Each number is 200 + 40 x the weight over the matrix's rms, rounded and kept within 0 to 999. Layers, rows and columns count from 0.

# gate: layer 9 MLP gate, 1280x384, rms 0.0777, rows 23-46, columns 288-383
# up: layer 9 MLP up, 1280x384, rms 0.0802, rows 23-46, columns 288-383
# down: layer 9 MLP down (transposed), 1280x384, rms 0.0709, rows 23-46, columns 288-383
gate23,248,182,178,197,232,187,182,160,199,216,237,268,204,150,274,210,166,231,197,272,109,212,263,242,172,225,162,210,273,195,199,219,201,192,151,233,213,205,261,197,284,212,136,219,242,192,287,189,168,256,178,187,151,224,216,170,212,218,122,200,188,259,171,231,181,269,205,188,175,190,161,170,185,218,198,263,200,237,167,210,170,213,187,182,207,227,205,195,246,199,230,233,171,174,199,209
up23,191,175,146,160,263,213,190,283,195,240,211,249,169,199,157,211,134,280,239,190,199,179,212,139,167,232,190,193,204,177,161,203,187,127,160,189,224,192,154,211,207,274,183,271,287,198,202,201,210,219,198,223,226,144,211,205,206,234,254,243,233,213,242,278,225,273,239,188,209,156,196,226,210,199,161,222,256,211,218,177,180,212,250,169,215,199,202,143,189,250,241,105,170,155,199,262
down23,253,177,180,221,230,185,233,132,209,204,244,246,191,166,262,154,227,199,215,193,212,171,217,206,240,225,177,235,138,217,199,162,186,230,167,207,160,216,225,251,221,231,193,179,204,110,157,248,197,179,217,148,164,211,222,175,239,211,219,183,180,147,177,186,222,230,145,139,195,203,193,173,132,203,214,215,267,169,188,112,233,205,191,252,255,213,209,202,177,135,102,178,295,197,228,172
gate24,138,239,155,146,194,196,180,193,126,139,220,169,206,69,157,235,129,261,181,228,232,199,214,146,102,265,180,215,202,177,197,204,180,211,191,191,198,166,210,156,279,190,197,204,155,191,213,172,215,262,161,215,237,183,215,212,147,275,187,188,161,202,213,188,238,196,173,230,258,190,213,179,198,171,257,151,255,141,242,242,192,177,171,196,177,202,200,171,173,197,200,218,196,259,284,184
up24,193,223,229,163,180,234,146,227,139,244,287,174,205,259,173,181,240,170,218,221,155,200,259,155,194,236,250,219,213,210,174,225,194,207,176,240,127,201,246,234,200,156,231,232,179,229,181,206,148,168,205,240,268,212,176,207,209,214,176,236,139,209,198,176,211,195,189,208,239,172,170,218,201,205,209,253,262,207,209,113,195,204,243,210,196,261,220,181,201,129,211,174,177,250,189,256
down24,144,193,208,168,208,148,235,228,127,178,261,218,235,222,192,165,172,277,226,216,158,138,169,222,173,212,155,196,186,169,204,247,191,210,138,233,219,229,199,133,245,278,155,242,163,252,200,192,258,212,191,202,182,218,201,216,182,147,267,228,125,231,233,176,257,161,224,209,231,220,212,251,267,170,147,182,200,158,231,159,221,287,212,270,208,219,189,288,195,224,205,244,172,150,228,254
gate25,153,142,203,107,217,218,189,220,169,234,221,164,122,265,239,282,287,180,174,162,211,203,123,216,232,127,193,236,192,289,155,156,242,115,188,233,208,255,273,194,187,196,136,245,219,131,177,195,230,107,196,204,226,153,250,167,249,262,218,231,249,238,208,207,198,261,231,202,140,247,214,136,197,205,142,203,229,194,212,204,236,195,172,185,293,201,202,187,262,172,192,186,233,210,247,191
up25,299,156,212,195,166,211,155,120,133,231,174,176,289,182,210,182,206,164,230,248,186,199,216,243,201,117,195,261,200,196,186,151,279,240,282,167,146,143,218,105,138,163,165,226,142,206,206,232,244,201,216,235,212,208,112,135,218,231,221,207,127,154,253,218,185,208,244,172,200,261,245,183,205,161,216,201,142,195,259,130,188,189,134,200,158,158,193,202,145,207,134,134,230,219,234,189
down25,155,197,184,162,170,175,251,172,180,198,193,191,168,163,188,213,180,242,195,235,188,90,208,220,203,222,240,207,185,247,218,281,194,226,245,218,178,169,165,224,245,206,177,169,196,230,194,223,251,214,162,226,201,146,187,265,197,201,269,274,134,233,262,298,172,196,184,148,253,208,142,285,206,243,251,156,194,205,166,112,186,159,142,249,238,240,239,178,201,234,134,175,167,251,233,217
gate26,186,168,173,176,275,203,258,270,172,201,233,249,215,132,185,208,243,201,193,251,193,211,221,132,229,228,253,222,221,219,182,218,207,226,217,154,246,270,234,113,169,190,258,239,193,202,227,214,276,253,253,162,259,203,198,220,238,243,180,315,165,215,220,193,285,160,216,258,195,156,165,110,194,169,205,173,246,165,203,219,159,274,169,164,165,198,88,167,210,236,237,171,140,218,158,246
up26,238,157,175,159,115,230,166,204,152,151,153,152,143,205,147,238,197,183,133,129,174,210,273,222,178,211,195,196,141,203,210,220,269,188,273,250,150,237,244,220,235,263,277,177,171,187,175,161,166,175,213,291,240,215,210,215,124,239,232,105,223,213,189,161,192,241,205,192,202,168,176,246,115,191,203,278,191,256,191,189,230,252,214,177,151,179,167,251,217,207,168,184,201,204,186,180
down26,170,262,172,189,208,182,197,201,200,213,173,168,170,243,211,216,184,197,142,223,197,196,181,196,255,257,216,179,236,191,195,272,203,140,266,213,211,181,182,165,150,214,258,196,233,205,116,178,168,222,252,191,167,197,163,210,287,183,194,104,121,209,215,217,229,224,152,146,244,207,171,182,242,196,168,162,224,197,227,253,191,200,208,216,225,203,227,196,208,137,204,204,234,257,175,165
gate27,205,265,219,248,147,207,248,185,161,275,114,125,186,205,211,165,200,268,173,189,176,196,166,194,208,246,235,155,201,219,230,194,204,174,196,177,187,277,205,146,217,189,313,177,216,232,203,234,221,209,211,100,293,260,209,214,170,187,242,138,215,114,148,217,218,211,233,195,232,189,182,187,178,265,191,261,231,208,216,177,249,210,209,194,142,246,132,217,228,199,226,212,206,172,223,191
up27,172,246,206,142,161,171,256,172,169,208,219,243,171,254,242,230,138,239,193,212,198,122,262,229,235,266,206,110,244,238,155,255,156,245,143,313,173,162,207,276,222,186,165,141,229,183,224,158,260,271,182,231,218,133,180,207,127,206,151,165,151,248,145,229,159,135,269,193,198,196,320,220,197,166,163,251,243,197,159,206,183,187,259,248,212,189,213,170,166,137,250,194,181,164,228,258
down27,223,176,156,149,243,167,263,235,134,158,204,151,192,221,168,191,317,218,161,159,293,148,224,216,152,257,181,182,216,190,221,211,215,226,203,227,109,238,192,232,173,280,230,165,199,203,158,208,171,176,174,216,178,165,198,163,288,196,223,202,190,323,158,228,208,239,220,88,145,176,223,179,166,191,166,204,182,162,255,163,167,217,204,103,162,162,242,185,167,198,181,151,210,202,143,181
gate28,211,207,233,212,215,224,209,165,231,244,181,186,220,186,225,236,227,221,317,200,136,166,195,229,140,163,231,167,148,223,191,227,247,191,224,262,260,163,246,264,178,280,161,196,217,213,243,248,177,198,192,205,222,200,244,172,266,204,197,174,109,190,163,168,178,185,123,227,288,223,177,208,242,256,209,240,217,162,256,208,221,198,217,185,226,162,120,192,176,212,142,217,177,239,226,178
up28,233,186,232,142,160,227,185,160,107,270,208,112,214,126,190,271,184,176,218,192,214,245,209,184,182,226,254,228,195,244,195,188,192,263,245,223,176,218,197,201,133,194,170,202,168,228,195,238,242,206,202,221,228,240,145,221,196,212,218,253,167,203,214,227,167,204,217,214,145,212,134,198,207,184,192,176,258,226,240,235,174,181,240,185,257,210,247,176,154,191,218,199,239,249,230,227
down28,226,160,228,246,140,238,190,248,136,231,224,211,154,250,159,193,256,249,232,170,219,206,208,189,167,268,229,203,160,276,143,171,207,189,191,268,200,209,191,146,200,223,153,172,166,140,146,189,195,227,206,136,230,241,184,150,186,179,207,165,217,238,239,154,194,157,102,205,236,214,202,222,203,199,196,169,142,179,169,234,212,209,191,237,156,289,242,167,247,168,139,226,241,200,178,120
gate29,166,202,209,207,121,180,183,278,175,264,210,168,184,223,186,139,168,262,194,202,149,181,210,170,165,174,154,265,145,200,269,237,190,175,224,231,175,229,229,199,251,217,161,133,178,262,206,174,262,266,261,197,209,158,181,251,180,283,238,249,302,187,169,212,126,172,108,205,216,264,237,174,240,209,218,142,243,201,233,154,192,142,220,219,215,171,171,259,193,176,148,181,238,209,217,247
up29,261,208,174,206,210,228,226,198,196,168,205,183,232,199,143,279,169,246,225,164,179,226,269,190,184,188,245,146,196,215,164,238,153,239,278,193,234,255,270,279,192,211,215,229,230,216,187,190,206,236,202,213,197,150,227,112,211,118,333,165,198,201,248,230,197,236,237,210,214,132,201,153,213,151,216,245,214,132,250,194,282,279,139,237,213,236,178,222,164,211,187,326,136,177,148,264
down29,132,227,145,186,323,176,187,221,233,233,242,266,233,257,216,146,213,171,233,234,196,170,220,98,211,170,177,218,115,201,210,172,176,182,257,198,177,167,138,232,248,194,260,225,133,272,214,153,242,170,165,271,162,231,183,169,186,93,185,276,219,202,170,175,142,190,234,276,192,257,153,206,183,210,115,297,195,205,219,137,199,246,190,219,249,196,162,156,190,187,243,189,238,184,179,131
gate30,205,245,207,201,201,217,124,143,239,209,219,261,185,322,214,248,246,220,232,189,268,182,168,211,209,195,183,184,201,278,273,174,237,202,220,138,193,153,220,129,254,103,164,192,132,232,150,254,177,304,182,160,170,217,256,184,184,159,287,235,200,177,289,242,162,210,262,205,233,151,237,194,209,173,271,133,211,149,173,156,144,183,183,185,157,182,210,176,116,209,265,186,240,134,191,151
up30,164,224,215,198,208,86,194,175,184,205,196,194,189,107,196,195,132,233,242,176,157,189,194,179,168,253,115,210,182,192,155,147,210,219,190,283,180,210,217,238,201,245,268,160,214,237,244,191,201,182,231,161,264,176,192,210,211,296,158,292,201,225,272,160,164,192,203,200,188,292,215,219,211,195,178,204,210,185,224,221,196,195,184,235,179,195,280,205,230,227,172,151,109,226,194,126
down30,181,178,208,196,162,192,190,140,139,228,223,192,229,139,214,141,282,134,180,252,211,182,239,139,270,197,190,186,190,127,188,212,192,218,194,198,206,144,159,232,194,217,193,246,165,257,175,203,183,133,155,205,203,205,197,244,211,207,147,201,225,167,214,153,167,159,181,222,184,151,164,201,194,138,112,200,223,179,193,228,212,183,177,230,225,252,189,192,160,198,160,169,242,156,270,127
gate31,91,139,233,245,287,221,236,253,227,233,178,228,200,267,226,199,197,186,179,234,162,161,158,223,105,196,154,218,182,232,229,216,225,156,128,189,231,185,247,138,222,242,298,196,284,162,236,112,210,224,254,183,296,212,120,249,214,152,210,174,247,198,290,257,229,216,252,149,186,189,139,202,158,254,178,139,141,257,172,266,216,166,114,243,137,187,206,213,160,247,224,183,160,213,256,227
up31,122,202,242,194,238,202,148,230,228,243,168,217,159,185,173,192,241,202,228,215,136,177,211,205,163,206,136,264,280,133,149,204,224,195,177,149,201,180,179,233,212,203,253,283,231,245,226,252,225,197,192,172,244,245,187,134,220,227,144,197,219,164,211,168,164,235,169,127,189,177,205,103,180,186,241,204,153,188,213,181,197,236,210,201,181,153,183,203,212,205,221,279,170,186,260,208
down31,231,170,253,247,220,284,219,236,217,205,210,232,208,226,247,98,206,235,106,166,212,220,223,191,276,173,151,149,167,167,247,239,257,123,188,273,191,126,225,195,300,169,200,222,244,229,145,201,287,205,239,159,165,150,193,306,163,193,181,182,148,234,197,133,195,299,184,255,150,179,212,168,274,204,194,242,256,175,203,225,179,185,177,100,135,217,203,197,210,232,223,190,177,233,294,220
gate32,217,257,166,227,219,123,188,246,194,162,149,163,192,235,223,175,274,190,192,238,244,258,199,168,219,140,207,185,199,191,231,207,197,197,157,232,142,200,236,235,200,187,249,154,211,216,261,55,250,195,203,138,219,188,235,155,203,307,200,245,166,175,200,153,221,204,139,173,140,223,256,209,231,134,208,206,272,185,153,167,210,234,231,173,128,224,277,172,197,222,207,311,125,199,167,229
up32,198,133,277,245,120,224,165,174,210,185,251,212,195,145,189,209,192,161,161,190,205,139,185,252,193,221,224,108,214,269,197,186,286,217,284,212,126,150,150,166,158,216,234,257,174,240,151,227,207,256,192,250,149,222,147,185,248,128,135,195,209,266,185,284,185,155,217,247,236,145,255,163,193,182,231,158,173,182,177,209,188,240,210,185,204,157,161,183,110,212,213,81,269,149,152,252
down32,148,175,146,237,148,185,223,182,208,204,132,265,227,164,156,326,195,185,200,264,129,185,167,289,170,122,218,193,174,167,156,275,312,220,231,232,176,212,190,174,213,212,224,245,149,217,189,153,169,163,174,204,230,131,187,219,193,212,204,226,230,138,185,189,183,228,188,105,251,191,203,167,298,183,170,213,199,139,188,139,189,265,235,71,184,264,242,178,232,216,195,234,144,191,230,185
gate33,175,200,160,202,250,128,201,267,207,261,191,203,236,246,289,208,178,168,235,226,247,194,273,229,248,253,240,227,233,256,200,173,301,267,162,166,180,196,276,118,210,104,275,190,221,231,289,168,162,252,209,147,239,160,210,218,261,247,214,193,169,283,136,232,220,248,222,131,184,176,153,183,182,244,145,176,162,159,122,251,165,228,177,201,160,193,176,233,266,166,250,193,226,238,212,219
up33,106,119,245,201,124,194,196,240,177,266,260,183,210,278,165,83,242,227,177,203,196,173,212,224,88,210,266,203,166,134,262,111,234,197,155,234,186,260,206,178,192,236,154,192,180,178,206,208,182,211,247,165,212,205,199,178,236,205,206,307,172,245,169,239,163,188,274,192,240,170,219,230,144,269,230,203,206,220,178,233,199,215,130,194,147,174,198,212,263,158,200,189,143,154,240,188
down33,279,222,232,203,254,204,137,187,154,253,156,231,213,167,159,183,173,198,221,179,238,185,289,211,211,273,284,214,233,215,235,88,215,172,122,243,148,219,165,178,185,206,189,175,177,206,195,200,105,210,204,186,198,210,304,187,217,198,143,182,153,104,234,254,192,223,215,196,281,172,221,180,162,222,190,235,146,246,168,217,169,132,235,97,256,141,202,97,109,124,215,181,215,219,198,246
gate34,218,214,171,234,180,243,155,193,234,241,207,217,222,151,237,173,223,202,166,84,270,130,276,199,228,206,186,210,239,206,162,144,164,206,226,211,184,197,219,200,200,239,159,90,243,138,252,169,234,181,243,235,193,108,203,225,184,174,161,191,239,160,197,181,201,236,221,117,178,209,96,255,211,179,274,244,240,229,164,273,190,124,226,188,218,154,155,145,151,145,332,82,171,235,220,118
up34,144,169,205,275,180,127,168,172,213,211,175,201,300,179,135,251,222,246,178,124,167,174,251,235,243,229,107,231,233,223,187,218,162,163,227,149,194,157,161,230,130,213,268,134,184,156,157,152,256,260,219,212,205,141,196,239,229,214,213,169,137,236,238,195,244,204,203,181,190,232,217,132,211,239,251,211,248,237,146,230,241,250,228,197,154,250,250,195,156,199,174,217,255,139,173,185
down34,230,210,268,240,204,137,221,175,164,215,191,208,251,178,109,186,240,249,231,194,170,277,223,141,163,170,279,198,120,203,197,144,199,189,202,208,218,265,142,311,178,181,205,146,131,201,233,108,191,187,219,167,174,109,132,253,306,189,157,154,192,271,133,269,174,202,221,199,243,194,223,206,234,133,321,252,270,161,168,149,225,182,198,213,155,175,175,250,210,169,184,218,180,188,202,167
gate35,216,249,258,211,202,142,225,204,198,244,252,187,208,161,227,134,205,224,149,216,150,254,234,263,184,191,173,242,237,219,165,219,210,215,184,256,195,216,282,287,181,274,214,146,253,142,134,205,227,190,248,240,186,244,151,208,188,169,159,150,179,212,204,242,210,152,142,203,247,165,157,187,210,186,180,236,197,203,240,187,272,158,138,207,236,218,184,212,230,210,243,185,170,197,155,205
up35,194,199,210,228,182,209,199,202,117,139,208,215,188,138,194,138,157,178,248,154,120,166,211,220,190,151,175,210,204,170,218,201,226,138,220,178,275,190,167,260,172,241,250,192,173,203,198,245,226,175,166,155,211,175,189,275,192,208,204,184,220,270,224,210,245,244,166,274,187,236,214,188,178,232,174,204,226,111,185,189,199,200,121,255,190,132,167,106,137,179,150,224,229,161,199,187
down35,252,192,167,205,185,210,176,201,184,232,204,231,153,194,179,161,246,139,232,144,246,193,226,180,198,177,240,224,151,228,249,198,161,178,201,186,230,247,204,252,194,194,156,207,260,166,202,214,230,144,209,125,193,132,193,182,203,231,192,237,134,244,197,174,181,236,209,218,245,176,174,278,150,228,162,137,283,185,225,133,115,210,181,235,173,154,217,262,174,179,230,214,219,175,153,189
gate36,278,202,145,228,106,206,215,120,145,221,125,213,197,179,169,226,216,191,178,180,178,97,224,107,225,176,236,218,300,255,213,213,252,157,205,160,171,83,267,154,190,217,184,279,227,210,265,176,93,210,183,168,162,203,117,225,179,182,243,197,158,212,189,159,182,216,191,171,182,224,183,216,189,191,136,267,236,245,189,221,175,192,212,204,183,128,214,235,173,185,170,157,219,226,203,158
up36,253,141,276,143,149,254,158,198,202,170,238,150,179,212,201,223,244,222,220,223,149,158,216,218,121,225,198,182,188,224,251,216,160,166,238,120,213,263,180,213,146,89,130,196,129,175,181,149,290,226,161,194,154,208,129,252,271,250,219,194,160,162,331,168,143,196,157,157,214,214,210,222,223,174,132,192,236,183,177,276,197,241,182,156,177,152,198,274,241,156,211,198,216,161,184,235
down36,212,156,160,206,303,212,255,150,194,212,228,177,167,155,169,149,149,187,193,191,247,177,182,224,227,151,230,237,181,236,89,134,223,168,189,189,199,198,166,159,185,158,196,162,153,259,221,169,172,219,190,241,206,238,215,219,205,172,197,183,213,189,165,256,175,238,170,230,193,184,266,161,237,270,227,237,190,207,240,246,205,204,154,140,182,261,193,248,115,147,144,173,225,165,208,167
gate37,201,196,201,168,210,174,247,230,170,192,229,226,146,181,172,186,210,255,200,236,155,201,179,198,159,199,218,225,204,187,234,204,194,231,263,152,172,177,212,228,166,194,230,199,183,180,191,151,209,208,245,172,154,162,163,196,212,178,196,201,200,274,230,142,174,148,212,269,167,176,208,202,158,257,248,239,225,212,244,191,215,279,190,252,202,202,244,180,191,169,153,113,199,178,230,180
up37,152,195,165,237,147,219,160,255,204,182,205,188,190,158,100,184,182,213,208,181,194,182,189,183,215,194,152,205,155,186,200,170,197,235,193,158,226,162,177,234,217,203,211,268,215,149,237,206,198,186,119,202,219,178,194,221,234,237,96,191,200,210,215,153,256,177,211,235,203,152,232,204,126,188,212,191,257,231,229,182,155,217,148,285,215,159,230,188,152,191,197,157,227,203,236,227
down37,127,189,262,214,165,149,122,157,303,187,191,154,202,136,173,147,205,173,177,220,222,163,172,158,207,186,123,202,124,179,209,199,204,259,217,224,200,170,224,113,211,264,150,240,158,161,169,237,167,180,186,292,199,169,299,162,229,119,171,186,152,123,203,230,269,195,212,202,241,185,245,138,225,166,202,202,189,251,194,262,201,109,160,284,174,257,170,225,216,289,185,236,235,204,176,263
gate38,177,232,223,191,196,230,83,277,259,186,148,220,196,178,140,297,209,202,196,182,215,209,213,120,116,140,129,216,182,231,249,222,215,191,212,232,160,264,177,262,194,103,253,217,230,237,245,235,231,246,214,277,160,207,201,204,164,212,180,252,161,183,220,200,271,197,218,199,158,208,156,212,154,224,218,177,107,265,162,209,210,266,224,181,231,114,217,151,150,117,89,215,126,195,210,219
up38,148,229,166,147,182,130,253,196,227,212,196,180,145,99,265,295,215,166,293,181,206,214,252,201,206,218,251,165,234,210,218,165,131,237,188,227,222,234,170,191,100,188,157,229,191,225,175,225,217,112,200,181,148,180,223,129,259,189,123,205,175,145,168,187,157,190,196,214,137,168,239,146,186,218,205,213,222,274,224,198,214,199,169,201,151,209,222,244,125,206,199,292,215,211,229,195
down38,231,119,156,168,173,194,209,205,167,126,187,141,208,123,189,141,259,142,217,198,199,248,185,229,217,168,209,151,131,183,195,175,186,206,225,196,189,212,240,177,201,198,194,209,87,170,234,152,159,214,152,118,222,206,142,191,159,240,242,268,246,208,230,205,161,257,213,210,276,166,233,264,123,193,211,291,263,125,220,217,248,199,247,223,145,261,220,207,199,154,205,185,253,187,265,77
gate39,225,189,170,166,233,181,155,145,232,192,228,145,164,229,190,241,168,222,223,206,187,208,157,199,234,204,152,231,213,229,209,224,170,148,237,189,214,230,177,241,165,268,221,175,187,182,140,185,238,239,209,185,123,257,218,194,186,183,243,213,140,145,156,190,151,222,252,98,198,164,228,234,143,186,153,192,247,165,199,178,121,240,176,203,237,210,178,200,193,231,251,169,168,194,125,262
up39,198,198,154,188,219,224,201,155,232,163,148,212,156,135,253,218,213,177,203,125,157,201,152,172,305,207,202,254,235,199,148,174,205,229,195,247,205,180,233,208,143,291,216,144,208,175,258,235,206,230,233,193,302,180,150,151,201,215,191,197,196,266,226,172,175,222,185,217,250,211,164,260,259,193,187,158,242,173,143,240,187,258,177,209,235,193,184,128,241,187,237,181,194,182,175,187
down39,256,178,194,199,186,152,197,209,183,225,132,200,200,171,120,157,276,209,140,190,169,181,206,192,192,218,226,176,174,226,189,244,172,131,244,175,203,157,154,251,172,167,208,143,270,225,209,170,232,124,191,170,129,244,218,238,192,202,190,215,134,220,174,233,255,199,208,173,269,180,168,136,180,133,236,230,159,265,123,278,138,181,164,105,154,181,227,136,153,238,268,226,232,241,153,159
gate40,226,254,188,181,138,141,259,201,214,202,225,141,164,250,154,152,167,136,140,204,224,174,203,185,190,168,246,236,173,188,178,241,299,167,263,244,156,243,187,195,213,149,292,150,235,277,271,210,248,168,126,181,206,158,129,175,249,193,173,198,176,230,150,175,215,169,204,201,134,295,204,196,239,230,115,177,243,216,137,198,215,192,213,210,120,140,206,164,215,229,186,245,183,216,207,203
up40,209,226,239,263,174,111,209,142,202,217,205,206,164,224,217,194,158,173,219,232,202,234,219,148,223,192,130,219,156,192,213,127,214,174,221,218,205,162,210,228,229,250,202,231,171,136,132,237,261,151,174,247,253,213,201,210,238,293,200,203,197,152,233,153,257,127,198,202,201,178,210,220,219,234,101,257,248,160,210,188,174,198,253,233,171,168,197,222,147,165,205,115,233,234,201,160
down40,235,158,170,188,170,213,259,217,268,169,297,127,249,205,273,158,161,256,241,222,190,166,103,240,215,197,195,220,226,156,246,175,161,206,200,192,208,193,146,126,171,209,207,174,220,113,158,195,191,117,148,232,210,164,187,148,238,211,150,233,174,242,203,199,158,185,248,188,170,119,177,154,155,263,204,201,107,147,209,175,206,248,242,243,202,204,122,140,234,234,246,221,178,175,139,180
gate41,258,159,239,224,204,216,206,173,307,178,175,210,173,167,214,231,193,192,170,371,217,189,242,196,174,157,252,243,132,198,189,185,143,230,219,154,116,234,241,223,230,221,246,215,132,203,254,177,270,185,193,144,206,223,181,199,227,245,207,154,240,222,197,166,192,247,221,166,303,195,190,204,235,188,146,260,197,243,186,246,151,201,146,195,174,201,206,141,246,198,204,145,260,201,150,154
up41,185,151,186,253,229,206,251,214,228,159,238,270,227,180,230,233,188,196,226,228,75,201,194,200,254,119,268,271,179,220,266,160,201,188,167,186,149,186,217,239,162,186,226,204,193,206,218,230,214,165,143,202,169,187,217,227,174,226,228,183,149,164,217,184,140,255,167,256,175,238,133,177,221,253,213,216,224,233,211,120,119,223,203,159,219,274,143,191,175,216,170,181,176,264,164,229
down41,131,222,261,136,185,241,198,205,173,188,183,209,214,180,263,224,252,187,212,193,175,160,208,219,334,255,241,186,236,220,207,216,263,157,171,152,247,202,124,214,179,193,298,203,237,138,106,226,156,215,153,115,228,188,212,243,223,204,212,182,177,187,237,167,231,186,81,236,200,225,150,165,147,247,223,231,261,145,199,144,160,191,206,268,145,216,151,172,208,204,208,194,183,164,171,220
gate42,180,259,251,139,305,301,141,178,171,256,224,93,154,66,239,170,271,219,141,181,173,154,161,179,203,193,135,270,206,181,167,201,253,161,175,250,230,181,115,207,212,201,238,162,176,260,228,195,267,174,194,174,244,178,142,185,158,212,225,145,209,187,220,205,275,124,109,240,221,246,227,213,199,251,173,195,208,210,194,197,158,226,193,131,183,196,249,244,162,226,115,177,163,214,219,212
up42,165,232,202,197,202,210,181,203,229,136,150,248,160,246,182,166,95,245,178,100,184,182,219,262,201,222,246,193,234,130,283,181,234,193,159,276,257,180,229,263,250,196,191,217,175,221,248,227,217,196,338,205,190,131,182,161,211,264,254,221,277,182,186,244,189,204,195,160,158,193,183,159,219,205,140,207,178,233,224,271,210,218,184,178,170,188,209,200,132,201,165,152,156,154,178,128
down42,192,200,190,241,177,193,265,252,181,185,279,219,229,235,231,168,198,227,230,186,321,110,302,173,203,235,254,195,248,299,158,209,169,192,228,191,267,189,210,172,172,241,195,253,294,214,244,218,239,183,229,121,197,205,161,155,225,214,202,153,212,259,141,260,146,167,186,244,216,262,95,202,263,242,196,149,243,299,190,225,207,289,159,297,235,156,254,248,202,215,238,224,189,192,263,137
gate43,211,190,246,185,239,239,262,187,123,192,189,211,175,174,242,156,241,231,228,141,239,180,224,194,207,184,219,199,193,252,185,235,164,226,169,129,179,308,159,248,204,165,219,243,55,150,216,191,189,188,322,102,244,129,156,269,208,205,172,143,197,171,160,114,146,258,186,200,215,162,90,132,130,157,309,211,154,179,191,207,202,105,251,147,187,304,69,217,219,194,241,210,202,194,231,230
up43,147,203,171,147,198,126,192,171,309,218,202,146,192,195,85,228,201,193,215,198,275,147,146,232,163,237,148,168,162,152,241,256,200,149,186,143,196,208,177,143,248,276,177,222,251,212,186,154,150,218,230,183,238,168,225,267,259,226,232,205,230,202,161,270,135,243,150,125,266,218,162,199,126,231,210,259,183,174,139,170,136,228,221,197,128,270,178,173,265,208,176,236,156,235,217,99
down43,251,186,225,180,187,192,128,239,186,174,242,128,245,150,233,127,200,215,200,189,150,181,162,249,215,212,250,192,272,238,218,173,240,246,235,188,234,245,214,171,175,156,191,236,100,189,173,235,205,117,270,224,184,171,156,201,234,208,246,167,258,172,161,206,232,151,182,219,203,237,205,222,238,164,245,226,171,223,215,267,299,234,267,117,198,232,160,140,254,191,161,229,182,231,158,237
gate44,260,224,169,238,145,139,202,217,142,131,211,220,218,205,247,170,259,266,162,115,192,173,193,128,139,170,169,164,279,226,245,212,209,234,250,191,175,230,198,192,179,236,258,250,197,253,189,171,188,92,200,185,176,203,184,201,82,169,199,177,237,256,223,205,139,195,197,198,267,186,179,241,279,117,168,224,142,200,240,137,231,156,172,224,194,183,166,174,146,215,208,212,214,111,225,210
up44,189,186,215,184,173,216,213,222,130,187,259,189,206,195,207,167,155,186,224,252,216,221,234,181,183,163,225,221,150,172,223,247,176,158,218,249,309,207,291,174,176,226,242,223,210,139,165,221,211,269,190,281,205,183,158,205,211,240,200,191,188,150,232,222,194,174,221,217,165,163,230,248,178,245,193,168,209,216,213,207,230,186,144,161,228,174,199,176,203,262,227,163,188,184,187,237
down44,153,235,200,167,146,149,226,204,229,215,226,225,212,178,184,204,166,174,142,170,177,198,224,194,258,233,165,168,198,231,207,126,206,239,130,186,131,136,140,243,248,225,201,239,146,179,193,230,191,192,242,228,178,110,176,153,121,152,235,182,175,166,240,170,199,233,178,198,143,259,187,205,178,189,125,200,206,212,179,224,193,93,279,166,194,244,241,206,210,146,221,175,210,158,200,203
gate45,210,176,209,241,215,206,211,212,171,183,203,206,203,225,229,115,201,199,181,240,233,206,213,94,167,127,174,289,191,200,233,187,220,175,221,183,242,258,176,192,119,232,184,176,164,159,257,228,207,207,186,108,252,246,226,211,258,245,191,199,222,238,245,206,176,192,234,167,204,86,153,187,181,217,200,197,240,216,201,140,235,167,245,176,260,214,235,212,209,194,173,185,183,216,218,140
up45,158,237,267,221,219,186,231,242,231,205,229,147,187,202,249,198,259,140,172,151,214,190,161,165,155,195,229,281,184,175,196,147,197,176,223,236,149,260,212,239,199,261,218,203,293,195,161,211,243,157,187,97,116,137,196,181,173,173,164,220,232,93,164,302,205,109,156,187,196,150,254,168,156,213,210,213,214,131,185,162,230,149,185,187,251,277,157,275,153,268,229,187,249,196,246,232
down45,265,184,228,222,204,171,215,144,233,201,224,237,165,179,197,226,190,261,177,218,170,167,185,165,152,180,260,167,241,176,290,180,169,226,192,192,274,186,198,181,171,153,218,196,181,199,190,199,189,224,217,222,260,189,202,172,175,292,251,153,188,291,149,215,154,212,205,177,211,198,207,187,189,243,210,207,323,196,217,198,180,229,211,156,276,204,158,104,273,258,220,157,209,202,221,174
gate46,172,195,189,222,209,214,219,167,164,214,217,240,237,226,147,263,246,222,216,173,187,196,267,160,175,134,173,174,237,183,159,190,197,213,218,233,277,209,212,145,205,203,150,285,210,220,241,245,172,196,179,235,206,180,204,219,166,196,197,155,196,175,253,199,179,203,189,225,216,200,253,170,212,165,261,128,258,183,205,251,219,163,205,167,226,218,211,264,147,169,266,216,173,251,211,217
up46,167,189,231,144,222,242,246,207,194,201,190,226,274,110,205,233,235,230,125,181,213,189,112,234,221,230,216,209,213,242,245,178,252,166,202,147,221,133,139,242,192,226,218,120,232,229,215,129,239,223,217,185,178,149,133,193,188,233,180,285,207,181,158,198,231,200,165,244,145,198,173,206,187,260,128,230,220,210,151,191,204,231,233,240,195,212,164,197,213,232,159,170,240,204,188,230
down46,136,155,169,164,205,197,121,191,224,227,178,223,234,139,174,214,173,197,238,145,259,158,154,175,249,179,178,191,246,173,198,232,147,239,228,269,196,247,232,251,202,236,172,156,175,203,217,197,222,196,244,203,184,203,163,125,202,189,289,204,200,178,173,169,151,156,183,224,184,276,240,153,180,207,113,243,227,261,253,239,187,149,229,126,181,183,158,272,274,170,221,168,226,225,172,196